{
  "num_attention_heads": 2,
  "hidden_act": "swiglu",
  "rope_theta": 2020.0,
  "parallel_block": false,
  "lr_mult_o": 0.697,
  "max_grad_norm": 2.0,
  "dataset": "wikipedia_en"
}
Each number is 128 + 32 x the weight over its row's rms, rounded and kept within 0 to 255. Layers, rows and columns count from 0. Numbers have three digits each. The size before them is the row's rms in percent of the matrix's.

# layer 5 MLP gate, 1280x256, rms 0.0979, rows 595-631, columns 128-255
105:068161154155121142100092151140106084139107166108215113178149190127094112174101141150095139122134142131115095070122140092118174122169174130127210132131082168169163144152106087174103134199113188115163122145124125178146134138064086151082144104162120158143118062116083124116189135124171136104123142168109126132089095095073193142094083141174086133139129155078080127127095101139163129160153
103:112150110126143139110132132100153109100137129085141131151165093141137148123097115180153091118167226066165147083047215165141142137159156141119092142174069125132071180214094122099172121088086211118087116102121124142090116088180069177151094157067035170142158137151109131082083125142092098148154103117149092113110126149136092127106112126082129111132139097074127170085128139098126112148158
102:165117137110151139104143108119146144155112139164167164128114116117181137190144099172145228137172158131091124135154108173144121099125093049148141089127155176135141125155175121114144102172120128153152149127101202108128201182045138128128157103193107141086130122126078142114101083107169095150154135125086110105076135167150107137102073101081128035063148175154180131134133118138194139077119
098:106132196141106098136166205139107122123073104106114141164058137131107076161179103098183136117179123165141166094128154111101147125140158079042128096060080117165189129153137147116120101099115166102140130164118136090129112120128136164112125119161106093114143146144131111108073125109117142152174085118117117127086137111138121118134119140073152078118155112126113141095157090162200142118188
097:100095169125086108105075156154125144132167133145131127147097159155122149144126125184112134138166137148142151131128101072142119085100177142143154187214089141082136172141072088149157143071156144173111046101135138129118114101113145112113156122102103144167161113136106136135105113066174141113137156151196178130196140070097121154133140159150190126215144096140136175125158109149137139107160
115:048166152095102120169111160148123136171054089198112112152074117160145103175165130120205136119108111134150169122109131160147099061138105115117113186102059137140141121127148109126154122148094122140114129117099119150156137105157089069136178143146128095122107108110147190151063106084178090148147118145186131115136091123145167172114105136094121139099111130116106156125087153098158098079165
104:117139127108164177170076091138124121199147128129124176161080156136225157135172098075139126134113126154159152100099064099129149149162167127078161144155131169095176113138181103154104182102117079137164097139101082135141160162106098144152130116111104169107127130162141110131167221182130128133084196172102108188141129065083102115167114090191176093091153141089152112125135155150157201104122
105:154120108154153069070145118152079073193132120172113140090113154129156161131145130180083115115105160097160157179112130086132180107197155168138087130147124104174125104122133093106106158132128100132181107155174167095105162111101160155120147192050113169124099139202169125153166085119169130154157115110123153117083106124190154178143134167107087121126113158097131133122083096137177128124223
094:179125171128131122128147133148137085125151160110184129076116160127143115134092158095113131164164115133134129113130144114164136147189142122131115110122136123169147148123111115116146084182109113118121089094126188156055148080170089100105134173158080185148145078144143188101192096136116121080075107151146083171093173114073152143113101097089135105031103148175137118102047152126067160087130
096:152117105105149120115129080180117183143194121078155077082084142135148091118124119154112083058092166082158067106173119116139121142116069132101172097173126151117113103117163144068190127086113141077104137120107103088097132148155124131098160088075085156168150153141156127138111081063151095044134054163161083108111139110105119117088117117156141139126105112099077120132165130141149163126112
099:136105103113143147170129178144086164107131116143127141057145136141176171174109087150118140103078104142186089051100171158151124117107104133076070156098129160098159089068166082125169102149102184109092111136117180160116142133113158135144112133096146081121087148166117157094084112114164094134128081127162109202143193103082160179154143200074161152116133153151137187131156119128108087107117
101:157133112134125164129146078147052126189093167134103138143154103138160159164176134133123067161147092127117132126130139099086151103127171149064150081068116169160144123126139158153139056126085109177114097109074175150113103182094161127140039142113162166190165142095073125157156092097158140145143153110100153088102149065137165157108086109153124102123132178146139111124060102107186157049109
103:119149134113186025118114147109128148181155146084118141132126144159122075144111113188159176179067123153132145147165216122089134135113092143063141121125097147136139137144099131167109130090135136148099140058128124146163170144159149103143106119120101164187134101092128090143111119128079144088076097142158098176105196105106151072171089145137159150101150113133088091083140121146111178029214
101:141101107119074132112102149109082110145159119105084052140112122155179137181136087177107086082099175130141163091052158104134191102137122125138120132157159212144165122120153120135135069103143185146152095108131194138167141110132140102149112143140072134135142131131082183143116120104177176140136162134127142153167181093168181127145135148091133089122172099186089110137129068216147168070097
101:098104132128189113098074169124105159155180083143111135158056087090141106185088073165106135101117105161074192106144118140101082123185094119117114088175148184151105144101108133122123095137092057134155141111187100137178095188128177152119086101158097123145107114113118110119109119132132153080188112129130079146136118113101137079155151099146132120112154117097124070162143132150169089134121
097:083174100139101103151171130127131136118181032120091121194130172135098105173160096129168160142117113094147118081154166170134166138146148095111158155138137093172163100121167122094161181078144179134147114183166171127106092120144080165127130128067129152131153120152113102104058079136155136143142130063157102176108161132126150115143155176098073098068133160159129148088118173103092134135113
103:159125147125133165173062082070125111175132106139156128170078176176130153141136147072098101117162134135142076126198144110149187081166163111117112150158151175144123163140153070123134157135145113143144159098159137132141099102149143093138091118165108125153154180096146122134090127108167095182131135148111140173129070078083104149123088136125101165085160108076102153154145124178131105083111
106:161168152100156127157114095134132149150152160155119079110158113129089150123115055122158070118087073100133104128112158158184138152125130150101102153145047224100148084187079137156079162070150116109145137111201140131137125177146113144146086174131129118105129114118116077160150139116099099233185120097098117164166122114074169129136120178175041124137185112148141187121123116174156095122132
093:101055127133145057167216127121104095125129139133118095166084147099187190158178084147160189119112139140122135144118123112111125155107129122130144141154126158142177139111156140108113124064133071164150153169185156143156162142115149191150096161118085153197160101157152143175129130108203117119194128149143119126122126101065153118094135140118109134121100128165115139143103119113090151155159
098:126106150112150113124188118124075179119108084178094148168122086069138125166104097139149132167123150140156153066095085135147081213146114078087077137088087108111100122133117149140145109136086173097157109063200166114133104099160090158170145107128142176133078113113151096101105148075105114178147111085112101148074103195107148182091102093142169214073105133086161107101107115186107104114090
090:138097163124163129142133095113112096118129131138099172145101169127138146129092113134134048081134133175133169102157148159100200151066183189093056122195143159132182054117130131195154129105108121102133109163182101087173147150119142118150107108121120170127059132122132125095135152102143134108145124186166153118140133120181160099146130110079107134159136138125125062168122145113142162123130
101:162126115105116183114106166084042135097170208132163135138108145143122125210179147090200117126094130144147112162138087070104154114111162140131139125126158178161152103109151087157114151145167139088093115139184107164164087145155119105146074142062095222130138148144115150110123130168106150156112171110157186119086161163107170122130171161175129137141168129095091159086161111135121141095137
107:136170161096151188122121125081081132150166095133117122124131114129156080177146173171129122157122116087115197136117132133195175146147133139143140106168144143176147097124130134122140106083166109098096121123131176142109098136119151137084121106117117176150108110076110166107152152142127176217144149123152145104151119104097110112091101144102127080116196114123129149079107106136106108075140
094:138109093097149141141171101142125075125104144150098134141155100130131141146172123121139193154077135164076126155089049186148101152157102150073179107128100165163116103099114118117158047161089125121161170162071147127122159144150157135100146095158116065129087084078079112145115112166136112064134077125112115096166114146171089144078169137129127137146181119105085140190100165128130171092141
103:144120110149102119081148127094145154148128165089165038182070143146180130069099189088126079169172128078120079101146128080109147135139134144101163110123135165084174098130155142119157128090133118205131136155094136150077076153168134110080115169128092097141127135153114106170186130103140108110182080108127180128091169108121122106083105161162131140147138061106169124116168053110119161156087
099:104105117154202145121122162117129120145067162107242111084089152124097128123152126150177110073152101136106096093107147113123106118110146114134107111171152187123170123094187158088111147146108111151113113139147118123145166147104184151178114147144091169085170083126150136090176124097129109136133064099133128131121056135112168130119129110129151150067145136122101113134064159188104137153122
094:180141184121178119177109176145183151167137114120169130100152144093170116118113177119138138149133139123092174161141076160168141062128187148117120139133077127156115142134123150068158134099126146176144161116172141055166160202099158092168080098106133223112158118121115135081155133130131087107120083132145151167116148069127131157145059135072119095104174099095096107094103090124116124139177
102:152160082109128156065177121178059101172143011142117140125093135091118106142148105170133116084149120132125154117123113172160170111123105124124158128167161126143150131120112124137129120118158179111138118161190159140146122136103100119102094072188172143101121181157131061074165084118120151120127117137144137113136111073094117138152145118140106073094127162109136210102101057125185172131127
092:108170155106117165144151168101115098122198195113156117118179115115151106187154145144142150101115176185111173115093124048134081167171182148128197085166123151084074123134145070129151103107115134121117102133090097130152160185216135172127102151131187142075062187124175109083117103078110091131162153139105210054155136154125179072064111139117171172169189144106126127136091121169097107114096
106:145159102124127161109133136176136090119125174155101106125101172118134086140165194111119076103139117091101096188133118142107130150137117107176111207170111097134188117164152200148131098111063097153134146119138111141082070114114081103105076162135126145086082175103146132098118076128105116163119101129104110160123134079116157132120134117165149186149199077119118097113116064163135134123158
102:099157171146140164114121108157134121161120089197126100197102096128124086164140089118150179127161093146125128085163143211107145148142151132144080121112150159096145123122171160149122082143139122086132192110136215147135164144138101162143086146087094118095144194112067167185136179172125114157189119118130124126079140113133184105115109116156130077151182183150118167135159121166115145102112
103:110138123126202132110167057139176112122125134177143059149123130117155118121086111133115118110194137119097118155109126150176125089103124164117111077159165151107125145166136087079137143138160157136109105149183106149167171101066093113075109154122111111142121149117116146173177134091153158121107152137135098093117116137133165149130111060143142109201175140012073097181152174142141155080105
095:108079186074133145121107132209039152122114185123094082136114138160160164159179078155158160114189156133087131126113145171122104100140197113151144084135143139119115176114135178187109160103115161126199074055144077104140110080102031190128134139143109120171119155152165172121169103116123109143076129113084073165127080134086152074130131128126104104139148091145079141121125138183100153124205
106:160056216136168105105141156151116157162110080128084144111111151087151155123151107106073100162140145112169121130104137080068083167149137121118104154133098188150167097142136140118144171142202133179169092065143162138109141118074123156187171124194062223131103116099092160099153155110158146148215140075091181117159133123149098106111086197144119074147126133139107140133117113067120138130101
097:091150100099164106160102130184152145153050104087173135130129127080139120090130087174109088150158124132088137111116118085093184110161130143095129111137128091115071094124167095115119135124085119091095144093066199129104160087163208140140130137169118110122105074055170115112124062088135116145094142121104154131094166081182144138100090150146150132169150193071162170188105168105145095085084
097:158150184120199101124154117107150147085088153126121085151052142126165106156108171087190176105156203093133161138128098106164172148127140142129128111099138086190188176098192094086122102133198153115104178135098083099152117173132135103122146113165128157150071149100114145114161124084162145201121152117144140133081060147067131103128147095138113132127153111101117108117142139124086153146118
097:178119119120185115116148139151177097208123118162078124096147115110133124173152048146116147150165113135165140129134182112120169143142078199112090133101143108116186168066117150111108139150154147122164170135115104162102159109137103111084151121184132142169127172165077104120068108125092114146101154078102121152170095118082171151203039150143165103135122116137083157153172091125145109099089
# layer 5 MLP up, 1280x256, rms 0.0981, rows 595-630, columns 128-255
104:130096141038160131150126129120163096108083140125087136100121162112096072088144076148100139136102073140131095110104132162142132137171135077076126165176116149124113192184098118129111157203160087141162163124114130149141126139152100111195111063100116148130129057174153174177116111134160112154129121137168120137155106197140108185106116091132136091162147118114095088089140125138205104101184
105:192152133199092197078159153123159147135173095120149104109119124121112043127124123137170089107123136086101098087156150187152143164133076151124027126168143130127112084099097121162166068126078197116100101132139135124108091152156142111162099122123132106132174138123114165097092098061097094138154095159077151057157119135125119111083134166125139093091139070102049157110080137154158150162097
099:139104066112186159110123138132151096146053148130079115054116047116174175145154167081165141141157091106145110128144098086144119141105130084173155100142135146099148179131156119120080078160133136177175119139157135134095172155133109049109091148114100127150168164163073152099163090099085152110199162104087158127083129140131120107142063145172157165120095105104122141115137166153142146125153
100:099129154192163145119159149071173163085132120077118121171076122138109111112088185094180142115108108084139124179120056127082135167158184172080173112162127124150132081102139108172144115121110153212174106098128123170179100141138092138164074075151165091140114150144164170133093106176177152160154083214143160139118112160154132091153115073110119125123092155138149140166081141115108103136084
105:131144140194149134180140135154106099182131110119133151161129145157158123135157135079117140146131115127175134123118118158159123162126135118122130050119120085151107104036173052136153105173146072129134190166162128102149148097126084128125113131178140085099129120115145102179126150094131142123097091078098150093135115124150132114100172067069122116139081122150103092159124109107121142138188
107:055167123122070152105082087092123102103113085181082094152086118141147151169152102132168134128117136135139134137072164093097114099155117187118144184122092133129144144133140079132135095175115115186077102112165158137128096132127136060118105184134118097097096115166182148143094123105179031152195138154225182145095109117063163164116107156142131116063076127176156181122099140128165095143154
102:143080075098106105153170208108193133155131114145165113087117146114130123104151080152083051120146154118124146184136092084082068113096081103101104120101151089150089159143137135092145129181158150127090117137163102124124124116168174075185130164133130084127090109168172134154134141079096128112138088098082130082131151125108111077090158105138142108091086136105154133099187078111110088139176
096:116152093142116147169138124183090103129159096142115192143089151158124088122093179219161163032176189069094057123164161119147130138108133130113085175094135066149156093197159120107120143121078165176103115188123127153050126104080123141150133153116135091113099122158172118153175172115130071120155118081133132123107162154118109207122126158138172139131111132123145124133169149111168150074117
097:107159128138134075096111130120141072129077201122186097106142177119135111098137178138151220166188164172139117116129115087117194157089125124121130116147095166099133149177105102168104143138148043135121127066103183068172169108127117185152139195112099155158209225088085133135127131116165129125130144158146098094121114096156091165145147114149155131167138152097136120138127194085123147105129
099:121160155104141112211138121132124154103105124105092124128108162138187091158113125085155157118173073115102159138134160128091134135100132126097068101114099057135102099114140156085127072092108123106150110114127147186104102116120182165124070099134161136112182165142135146153130135099166148121087105111156158122170109119154085169148160151123165100169147089059139161168127171120010091084116
098:146080123165100114145042090151119101094146090063204046140111167125091083132165112180106090136112155168136108083088149106155172144085125075140116144160139084141097164122105122198139094123075143132114143095110127136131092134128126156107106131099108121105120136152122167147134107142142153132098123112182122120096108130123144132097140169084104113138140118189178084149141130129122129156093
102:063131098123081149147121111061136117150109174181105123095166036163131136116101158127176199123112151079091072177114100088132119103130152162127162149160059115145135111154098115129153144068147139125135149144105157148151107111112161158157154124152140100133123094118109146085106109136138142209119179144114113130175193102104114102129135085106110113106045125092104114150158061154102200074133
095:161121148171114121109211158106092111142076118160114171096170137080100136135114143095135117106123194118164175146104129088144150088195182178107105143147167153122108139091111114131174077146165093117118101159105111094086115098119065184116121105117136117117150161113110103054083150098109135151136120142093109097120164126155138188148134198143124110142115124096069091099115102141128113134148
104:111054144101179134153118106074121147142107176128148149119163056098151164151070176160095141069115101162097124073110121129114144106101163182071100164137169100186108108140132103107150111106083113106094093118156098129150071162170118094133164081078109079096117162117151144135089144124145182144113059126148102139128114181138099154182142131169117140135103085066202146108155087170148149136087
101:119173092083132067086165101092163145120100104127140125129106113122166087158108086062174106114112187178143107113115070120125100120074102146111089168159141169124123168080130085137109122119106145129125100110120130128120102107137088190158230161128153104142168165120145110143083190173055146181139121164117118114085132162132126147110125134178138112145104095129113103176146092142130091096172
099:099135132169144123162139068170121147146136122135160110104145110092097095157154133113177104182116155154191119084114098126122179149069066141137127199103132090112103110109177130073097173153131155085207186130097142134099098023075156127065166142113146148148089106135119196187124107142087186117086135148167066191170131113162182159115096219126152130077177117147094105171164119176164134112102
098:126149187181128137120159129199116130171157132199136101114151130154141145152134105098187106141178176125136144152158109168125072117137182105176145135127184158153166119106150096167124152157128112143140197053101097113147164128117149100134145090099106147148136121146150153098155154108084137157134251141125079084102095171110108147090135141143103111104096160137170108148151189140112176148093
108:150155134094198129112097090151138183109063103126069206106132099119152141137138099140159162114103172100127128167125158189160133114130122071136191183080110114126159057088185113100103109139144162100121162112118139182094112121142074197169118130154169118064098111146147113142127152120126096134090123177174083131156128089091149118101132127177132137090097168119095088111080113176110135191085
102:127073112069098106122109084121190110141173100142142151146104168129163129120092134131071146150122105133154198099075062148138128169178119106115132101104118130104086108107128068107157098148147125140173117152118107098134131161088067098127112126100104118132109174160177146110177079157099147107102085146126156136116129133176139135149169096178096053131146120161177138146166057194119099142138
100:167135132115113153149127192164097144101139132154170175128150134078138113102107181155144115137132166159133103141058149164108122190116126122132100154116060110129132111091115125160107174084135106142098112157095100108100099158126112149130153132147127111093111133150090139187111148095084122166070101143117117128123112079113131154119119110152143211145106083119110106133149110145156088131150
095:155099112143163168144113115092084108126151079173067082178137099151154183121112128140166133149125126117131093168176116060167100175130184140192139145184126192089141127123194135067151135205134149129110181131177154104137111101123123047109060151150132099086177163121108080157045122138070151144120119125144138115095137174089153118081096069119128130130209155071125111083098063114163140173135
103:112086185157136181125126118131136127129084127164128166143130132107102164127153185153123113162171110191142157216165135117157155088106125115085177183071148142121133138207130105078124124136134172149108136155134167106182132139181150130087152108139093137175164130124121121050178183107106094157094110118161147084106168089162113159138074107144133168186119135149149135087193098144153139138108
104:147130144092122075107121123119134139117124114142141106163092147141156131139168095169143080125137161137193068099138154107124094156162096071101085155082096140110132103123151104126113084151168084125132166086150156092150177092085132094160136111094089137123150132161140111186185141110138103135166117041163111080148167170099137134099110162158117068107124141175130129091131122161102075158107
096:123049117126123136148090142144106124158164137107089092123165142133099108109115121129115117140111072066105160164166103038173112085149149149106180150140161189133145125129126168144162122135141169134150135103130055134159088136094130090108112126138160143049149105160099138092211162102104105192101190134132118136060132124108192146135161100182146187103149142129123075111039118143150104170089
105:118137051145136096064105117164110150160181083155085143078118140134169133153099109126111099121140145081123109145149188136090117137132130160137153116176125111077170120210124117121108056145111144119170103148131127065061217104133083140127161139132127127178141083148157126172138207166138066084135132062136155113129116098136126134138124088124165080119122159147104087100177141132114073098115
104:155086150054134096163192127172117095125067093155098175054128130158102094127120133133091133135092113154088132063186161157148112139090072116125173135117081125178124191127147180130180168091109120116126154114160166082110119156167086132124100133149093136172126165124108133150102095124152187152116111071186129133131101104155145128103118132082091121201111037138135122144180127077092123125169
097:126102096075117188050073144125089188122152165111178124113114135155101061147113151180107083073136112110182152086133174149178129103121109135162077124123105149068144125097144133136155111139092079049170119143144138140193105128104048145059142193135167134134159127142120167094155155131132155129195168116115125063076144216087154152131085121153092160167090138126150065120128181109154139095073
103:112140159127165142136088194114153165135211159149187127158148093104076090122119103101146105151111147092091111174065090141168108152161116129152088178095095130168115099110129130139102156159117071163128126163127127098145106133166101118165142113056124117162090106135148141070166159138102209085124178132129131207123055104109128147107156086129115136159176128106107107101134138110120084204120
093:162145165115140086149122122194149094158166131078151150111162068140113164128095139107140147141097102133096147167075100116131165068137160176213144137104151184138121125071165117170138143167111152122184136117145097165106093141130127145125112121163132144137089119162220127155147098075112155106070161142131117116133089132155117081133109166123205128147136181151074170137132160141171215122113
103:129095177048125131136138091118090106152107106108109171152109117174055139165144134125118157124154135189107130146074101126143158120186177129123124121108092129127104121119139081121145087088125125069104128123146152179111103176234142119142137092081095110105084131081121072157093131134147216133159151114152142087070091174076044158128202090154148147147074147148097116099091110178122142126092
100:091116158101157115178162134141120161127096070122137095138122124115135140091135116172184090090124135084131095082131126096200089129141055119090060050116124071123097120105126121139175095196126120138088091136138080101176143102155154152168184114107151130170135091195097122058129119173133117125086165092085054133159162127107133034165108156186087131085148135126152130192169132085210134121088
102:116091107110116168097156153104151094136192122080094152074171117115069087079114132180126124136106123112110172141092151153115153123116154156198180151138189143137164122164114143164159113119110106093116147157099139159078170176114133159097090170143204187113082114109180124126117145107133198133122103099139168068167126080086103126086136108089171148094163147140103090155141124166089196155079
100:177104081109126174173191139104147126148143139113135101094142108058126180107145099134179171126153178122119135125095171083126140161067137141042098180086134134100086102065115115144135121153138181124151204088122138105130100126096100111096110093131163133125158148114072164112122124126132135131144159114095137153104155174147139125156156129106139083092090138060146133134187174137142131129146
104:129077174128088068053121113155183099153145115129100072086134104153124130151151157163169101127100142159118154088135102130102056108124060145080153136143110121134166118045104116116098163155084116128175062156116140137087074130153103207168146123125091102126119106143158119124175165102190131144123101104165170184155105133135118128099105141112102149132146130169166133115126064162124108107095
095:042100093131143131103102155152177148094122143136142123067123135087092106124130159182098128118140103159137142143088095107146153137132120144172081191154104096112193159159106134100140189082081126094082204134088110159122123117128113100121148133118130153084171095098081149156167116120118059181105124104108140099129140209152123119068084122161138136171176089117099171109171099080142104083085
097:114200124126148116130124121129111124140143048133098113113095161148122114128144060147113117156111142146170155148079090174127096132132102113126106147114130154176157159148113119102112131125098144137129207106141152151129146061134120123211105223152105098144140085108200116082139107056102079200088088135135116177126149131108141175160146085202053140085126085148115154162156141111170117163129
# layer 5 MLP down (transposed), 1280x256, rms 0.0864, rows 595-630, columns 128-255
104:108065150099133117176182138124159116162065106160079122152095121176147080210130118147150156092161091114115079165156155172102137118139150064166096159151133176134111114123072102123153078176115112185099116168106101102125156136142193126130136137145154099136179157142144148113171144136179160168119176116069143114183151176130131176135181134103122132055160128093111225132079127143151109105120
098:111105187146120096143095152114170147114129228121118138121225001177112134000141102150128109086109134136123117134095149097099125132095111131075149114124165116141112166129134123120160160155107170077099071157116078076117111097127156183092148175104112128100120126114124177127097117153110113196145129170135069198103144103092155147142120125134125166089148136165126182104145138122142080175101
101:135123118089109138127138087154093116156149105159106107134098062072166081048179134134126132132152155090179151125152140113177133181135092096168119137098107127081157112135162149112144100109135110150155119123194090171174196111106094092118097086112073165113128143095094113118138081128121196131080119144089123102166128180177152106107122125141072092127149174170101141060118134120087149138045
100:118094118123148187108165113103133182098127083111113111125077105047120122089055148069127115124135093137141172128078127164116095148121110124076126096124117141091156070116120124148127149120101118147136199097091059155155160060090145134137112126129161114104191107161137207150108109128171160110128133153155208135083094131109160137223123102131161131167076112127149112144103144173123121140084
101:105160149145167056152140146145102138116143036101079128125093141207205232205174169187144137162137132095166152112128118151149127153122130173116123106153121149172106175114132146141149083188159127104188112150153144076106153157110086110080124112132094097141138187126098144113141136141142129142093157095142064174143149083129135111074059169126096143149151116166118141075162080098139111106140
108:161126090165165132109139082104125177123139129090154125105172148217133102031115123109069123106131139095066117168153112143114180225088118149105119068137209145065128144148118131102106139087178121099172150148173123125144122158091154165160152119147127145148170141143131119070163169162073192116071152171098132139090167199128116106153112128158165110136148108113129145138176110141118109153125
102:105153134075133083166101176146127100092101190172125149202123116041089116255067105110113116101147124133039188137185131095190145172113167131117141143104102154185089188126172096127113137164073148099086127153132088095152102142095091111161128110126180155128142124076118129113164156087131119096141093109087147107075162112118125073129131090122105161150140156131089142154115146140180175128097
094:136133111148117089172135160069136157079127193159140081141161059169151101108142104083101115179123122154094128148143172130126134142092100134146106113111153166099086079103081141131127085122090126146118150093129064125175128157155118056141102100176112113143123193129085136115123119140111158144119086164116189103154133140101068091088141118109092082119126159140121118124177127147092143091059
097:112079108216161113178083095075116104170093152175118097140120077199089148095148172088175146158131107133159116171146141132158120154098128125093141086085126067134129163133164101045124142152146137178086113128192110137162143105003092143159102159120137162150165165167196065109149107102148112103170097122105127146153155068151129146145122121093142056101110138174089149073118100137091103145122
099:154151090116124071113121131143079204131119073110156095106063121088104098104196133135132169112101102149135124158112106124134100034119161095129130095190085153128157126128085148135140150124135108117166049130054090134087141078179168165110120166084154120155154155083137126146125157080107124034123119164134089164129145147199107159115088100099076158188171126114148095159163160136187084106147
098:107104099139158062150087105114124075148141108121173100152120121096131100094111191144142181149152144092139138121099152124111168080105121158111102149141170142065126153124140099112113053085131123115099190106120166121099078135113136168149117115046109102141128197170105132080118087072139154173140092083163104147105163144155114121147159236121116164143136074162125137179088141091134142147101
102:134082129125072175109113101109151124141081112106113088112131141095168089157125160124168130056113192125158151165159072091134142103117128143134111115105116164107129208144142109103177140166148117132106129146051101117158176124104183100130096117154143127137138127101160113070131053055071086137090105137172177119181112104203095069099208110124119185132133115099070124143129143103134141169131
093:084167134070156122107114064103100188150140169072113163161116184185104105171073089119141122157116080113185091145156165099059166129105096150094173117122112134107132131123100137124153179077131133147136148053149122118103164218135157057168125144120145134131127140076150078142104112114078119108105097155135095139116178094135127129065047083113135123127130091172136087093137142125085129083159
103:128101176098137161150148104101130124115199107212178098099132138100107160085168113190154085099085132161109170164158098111109090187098139157095129117112089056080158157149099111087143120150120188135059145103130091145092151137152137166093167190085079169129122126159122156152058107096110141084173086108125115142139135091132133107168135142132157086166146154066107121131104149141101119114092
102:119138150094138140168121189133093141137143169159072147202134088186111110236064176146137144132121099158187164123112139041098119115157137111182130112137127153170178125115196173119124170076131165082142060124053066129165174080063173161176130120058110073140173156081120115118160161108060151139103129151115191152095117100118133131120132132127109116103098101124167144133152111163098123127156
101:089120129113178127131107098098146126162185084082130114126176083028145100051148138122130139135105131102165107106088127108119112068112124101096098113146158178190141123138133078132166138128131127076126152138136127136112155161129091112147108127137125111122126130183118102112084106092047101101135076169104047149163098149120189091155152136102084122093133127168100134132189091094159111135087
099:119108072173105135147108131112158079122153138146055146131121169176106127176146206106155089134079136077149165144147168162109136182147131138142144121164118172149120148110028125073093088139139137149112176120122129153116097129120163066164063144180083097094096096137098198161093103105151140153122137150170087148080175118117072141062130152154213104101171107170129111112141196096064155152125
105:113149134125117094125159121157098123128131094126082177167138145156113137232135135149083153126112131117220176098158130087123067173116137087128138153110081137107168070134127115090100121162103117162125153125107143113188124109189079187067049131159130102141114189069144136089100090153173108154160151137121112122151174113123116135167129161119089174134140107070129134095167142101056096109097
101:107123095120165147157087115145141129163133097046157095107101166058217127168075095131112090165178154151116161072075169112128108092171154101109160123151097156081102118109184081082118132104137122172136149162201136091164124163136125135124166153107172127119153075097224147106212126098157155113077116155159113192134158161117097130140085113133113149124132124103081102185125109104160137117111
100:114135118125075148128120172118182116171095130086120129117092144250151100131093128098087133137118087163152114156135151098129192000136112043153135132145183094120086128111113156105111132108130122082171112108000142124129127141122170131105118151145096147128107097103151079158124142163139139154153154093152145132117100152141165110112084154152080089105092136119107149133103158128161157150192
094:146143133076038083178085119126126120191143092112094147109078135181147106255138127133135162130121159134146168088095123077209116154086072176115105163107122133196183142146107116102136190145098146151094112134151106144079119122107170074102099139152138120157101080084147123083104135069143128123119104102061068125148128151154155139141081149125118142096145129154119157108153157146084171133130
100:125148119181145115132119179115160101066096150159071109078133126154071138070127164130175132129127151188152181163149128135139174079067101077142107107115105024079172133151133089102105116068185128178096102138125071011174130133102106124161116101133144170154057096110114183124147167103137155074121119087165131167078106104124106119111157154138141123147128080128131115123208095077073065104075
103:118119112035180118129140139129144110118117131118139146153161190104114130194162096073133188156136098116096148114157098174090070069166166103100124142122159193114075153204175188084101152097155155131112078086157133115141131155157136158101131151112126140185132081105114140133090132160095111157144108102157147113092146116116144118052105212149094132126151059094106097119124056139090140123125
093:111127132071094125173115116111114170134131155121061094153087130197138138255177110123107100129129123099190134113113111107120092199140136130189152131133100111126137059120177067167121141134087116132101125142203089186104147131129102132124156140105080094136125113110131168161186146156113108136091143111112119151120165097111086103120135087140114053129123121156141140141151152189107101163172
109:077137112106106108189139061139166138117126103133109142095142114000122152035139165182087161093156073109086147126124138156107163118111099095104167131149192109139168091112091131138094130139176130086157090140103104139147159109110105116190116124084137139143149142117185097124128115122128121167059184120107116138126096131149077198138164131132123161174110161114100086093099129110207107120196
100:103095159117111128179102111072117130127155143174134099153121144134144167084136165149151146176083179153119155123161136115134112124174126146151122133195168106151087230109138113113114088120160127147099164093144153112129199095186161145110165080070162053124113093085130174161107118150132140155083198080167128132117094099096160104138148159086145144152126067169145120153110067145176152107091
097:161132146147122157126132161186190079153197190053144108203116150052084205088116056174082105091178115103119138142085148129123134094111083143131082221124135144152097140127128119128151134100082121147116109146105108149150133141101090124172164146144230169154107135162102152129131123117130089159163126103169077113111101157102148164120172091098136055144119118095163156106179088120174082160133
101:127164139086140069084095130103174120098119052127126117104137136077109161158106146073152133108120133081153169110117077119157123142135171066144106130155133098088134197115067116146086143153110111103110145120128083159091158133131176161110072093127099112147150097150187136128175121171121116103126151121146170171108112157097143148182101098060168128110148114129146099172164171123173101161065
092:153132165101117127059080090177127178120081150154082149122158170134103160191215069156051139123117133123154122124138185144087120159103123151133099138150117120136126117129094141160137157129118150157175124168077113142098153076139159075117159142103101110152142096117099125044151158150119141140074086057154125129151209099137087122118125173157097099172154172124140145182132103125124113127117
100:144042126079137130082107172120113112156120170084155153159161154071134058166155106048190120109148108158215167128092142089131082051085157092161139137140177162141167159164075106084148105108110138035149162106200086183156140132065100127065151099099104113113114163133142141118119142113140127146154116128118102124077119186118102094173131048136120094172097148096120103090111089080085139109119
101:103134060114176105159162173145059146108119082096142196128204165137091088176079169151148108130098126103141153090064090155161149068123078142145132135088127165176119129170103143093130093129118123156133113128101114123131169103109140158162187111045171131155115101163096162112139163167210086113117137137100139146133129088084108109126129145093105112137125091142147099071127089134139161135137
103:136126092145156125164101155180162129114157126123115135082118076188070114178133128112107126134107160124097175118119159167131121010080161061144149090173107109123116113125080097166086111150072132134106185087199132074070140143141153072125116063170149128124105085156113117150101158129197155128117117131132119129140200122148150154150151127160071168128131131145200114092076145137164103184138
101:163094178152132107135083156104135176117114211122170134131146084132142143225086141133084188096131150169147118123103100095124143079098168101131106217082155175105142128099143147112100187137108116112106141121141127127141136079139137123114087137115158158093106098116138089118175095107078116162088134152121123115138129160149128159143139170112074130150092093171135129134120100117150121190111
104:129096154083075125071180132206157109136176089147168119102127145148109153028096145098174128119146085133147097114064129107124158147134110146103095192096135098103075079052096166120150154124139101128130107176141200169159084140151190060090129129124162136116173153103097184128137136141131111087163133083155127120121160093122113120068089140125155185134169153166113151169117124106143152112179
096:158121137133167126142164088200054087205144134113193164135133115201113110255077108127094114199101135162123185089122105137138103188106070137141152098119082107163176142130154174154127098162101153127130145107096148178134146094108105123166153059156158121151133077113097163056167083113111091142119139097130088165185090112119142107148085178051138139139178160140123144135112112112149120132140
099:152129135140132133093158209081110178129164106072138192174107150129100097085129073127114111119120079141055106098084097169197127044169111099071150083118083179075099124167127035106121096170092095139106106116097113099102140116103147134155149099082124143143103101174142160163146133123130100086175174145102107084132130083110182157089127145167137133139136120175143120118110172130091176137144